Each number is 200 + 40 x the weight over the matrix's rms, rounded and kept within 0 to 999. Layers, rows and columns count from 0.

# layer 4 MLP down (transposed), 384x96, rms 0.272, rows 361-383, columns 64-95
181,202,214,226,166,168,172,236,147,215,136,287,214,176,201,199,221,248,179,167,194,215,197,208,164,76,267,273,191,201,79,213
189,174,199,204,209,144,110,200,270,136,215,179,205,190,197,188,205,150,208,224,167,216,152,192,161,238,196,197,283,217,231,147
146,184,188,184,154,245,222,189,118,151,204,164,152,243,251,173,207,187,261,231,191,129,187,201,246,197,131,205,114,217,217,279
158,214,238,203,217,156,167,233,221,123,206,208,169,190,219,172,245,204,172,144,174,248,190,180,196,192,155,126,183,222,213,231
152,165,128,176,171,198,218,204,161,213,251,200,207,192,231,248,234,208,181,221,136,192,220,189,146,152,224,102,175,272,222,195
146,212,224,224,135,177,182,236,219,248,129,245,243,281,204,193,175,211,174,192,190,212,242,192,205,168,194,186,207,174,217,233
184,207,162,245,261,269,230,146,238,180,202,171,227,237,217,231,180,221,252,188,194,119,227,190,203,125,167,132,197,288,235,240
177,232,131,166,243,182,122,178,218,158,184,168,186,195,179,217,148,184,230,218,171,230,143,180,138,294,192,192,178,219,172,247
274,209,205,218,230,115,227,236,260,211,268,171,180,212,181,90,162,296,165,226,188,176,221,260,184,251,159,206,223,156,241,142
208,231,152,157,237,190,178,215,299,262,187,187,181,227,163,175,222,173,202,171,156,155,204,171,263,169,264,164,190,232,147,131
175,149,255,166,179,176,164,240,175,236,170,177,191,203,170,214,225,179,288,215,116,158,236,192,175,212,211,172,138,197,187,243
231,166,275,163,224,167,210,183,216,266,178,185,229,134,231,135,210,164,175,172,197,239,182,232,213,176,195,194,193,247,268,182
206,235,175,179,161,266,157,142,167,139,201,261,261,248,176,232,202,212,188,236,182,209,276,229,249,175,178,252,215,228,226,216
166,198,139,209,105,174,178,195,245,209,178,202,209,194,280,183,156,209,188,211,224,195,233,244,221,276,200,186,166,173,188,244
175,215,208,132,189,185,122,233,171,155,240,223,183,178,201,213,162,200,224,203,212,196,177,167,193,201,179,295,224,316,212,177
235,162,216,208,214,245,180,240,266,214,216,207,192,214,232,221,186,181,237,247,183,184,257,194,275,183,144,235,174,146,184,187
225,251,208,205,218,212,261,202,207,195,134,207,204,144,193,205,227,88,180,130,148,144,195,192,192,281,208,221,205,259,221,154
163,126,211,189,199,249,184,231,239,172,203,223,168,183,152,227,228,240,163,169,163,194,186,154,219,216,249,133,207,220,184,183
271,213,253,244,141,182,207,219,216,212,245,148,154,198,268,165,200,183,143,237,226,167,234,163,157,87,197,242,236,250,220,289
216,193,224,239,147,134,139,183,202,219,159,232,201,247,182,275,241,233,194,136,269,133,215,209,118,160,190,224,263,191,190,242
172,123,213,182,259,158,217,232,308,176,190,234,192,219,250,161,139,156,245,291,177,224,232,262,219,236,140,241,225,183,166,165
235,205,183,200,230,243,182,147,199,217,228,234,160,238,165,224,103,228,223,288,171,222,182,186,221,200,206,272,120,213,240,190
254,272,208,162,264,159,204,164,185,213,151,216,253,239,211,229,225,226,231,243,294,131,174,155,187,208,235,159,225,234,169,144
# layer 4 MLP up, 384x96, rms 0.293, rows 362-383, columns 64-95
241,198,191,148,166,162,216,241,167,195,144,168,213,121,226,229,174,225,262,169,238,217,192,202,209,181,185,196,171,223,193,324
173,192,236,214,141,228,211,223,135,251,166,250,219,118,177,248,163,146,177,137,193,273,254,181,252,209,204,146,265,158,234,138
191,162,156,178,160,184,276,177,221,187,234,199,199,229,144,152,190,223,150,209,215,200,197,189,188,220,237,207,233,145,223,168
247,235,195,259,226,224,175,153,198,227,205,233,171,214,180,171,185,239,192,179,183,243,205,233,178,178,187,214,137,169,182,188
221,222,248,295,229,190,195,226,188,297,202,191,186,220,121,155,173,181,136,220,180,208,229,217,210,152,215,157,207,174,200,185
216,169,206,207,137,249,145,209,183,173,161,168,191,149,214,201,152,247,184,194,225,162,199,221,234,201,211,264,175,189,201,222
141,154,154,208,142,151,158,202,235,183,195,220,167,242,187,207,185,249,193,187,196,156,242,180,243,265,165,195,193,241,170,160
197,151,175,242,277,197,163,105,179,298,210,176,137,240,132,175,169,202,258,231,196,175,226,263,274,129,168,138,225,167,231,255
212,154,209,227,94,274,226,218,186,276,189,194,223,285,162,242,141,240,200,269,180,194,210,239,172,114,187,187,150,172,246,187
263,199,196,204,185,148,247,220,159,240,177,209,232,148,226,151,256,132,232,234,236,161,123,243,184,195,222,199,215,170,182,249
174,198,180,186,171,164,192,265,175,217,261,171,183,159,175,229,165,205,191,126,210,189,218,182,223,267,140,236,201,269,255,222
198,253,239,209,205,230,177,144,269,140,170,176,216,248,266,210,130,219,219,224,214,149,242,196,215,255,201,173,155,161,188,175
157,166,209,247,228,196,145,191,259,193,236,204,230,240,205,192,230,181,265,176,160,207,202,140,201,260,214,293,165,189,161,210
184,242,240,207,166,140,132,243,218,273,183,222,162,250,246,276,206,248,214,250,269,223,207,139,229,102,168,159,136,150,181,167
248,201,173,236,164,220,185,186,134,253,168,209,167,145,199,107,188,137,146,221,218,170,251,153,183,151,232,178,299,189,213,202
173,169,201,239,114,137,154,203,190,213,185,218,199,184,141,193,235,243,249,245,155,162,241,159,188,196,171,183,167,205,207,171
220,155,215,168,100,223,159,220,174,211,149,182,191,135,169,195,214,173,195,210,188,193,133,233,137,226,247,251,242,219,214,211
197,159,222,190,192,227,188,126,123,159,211,172,216,197,213,216,258,284,181,127,256,296,212,224,183,250,192,212,153,87,249,206
171,160,242,217,168,204,263,191,129,209,208,252,177,184,185,198,141,208,235,171,188,171,238,212,250,230,183,195,137,122,186,274
198,217,83,187,130,269,157,233,174,193,270,286,236,227,211,186,193,198,239,163,227,221,258,164,202,196,196,227,94,216,219,188
208,160,119,203,175,152,165,184,223,165,174,212,167,165,177,197,225,199,148,188,228,178,230,248,216,132,190,200,197,210,226,183
250,155,199,181,216,224,259,210,163,199,243,139,207,179,239,205,181,149,193,222,166,234,208,222,230,190,243,226,215,244,164,221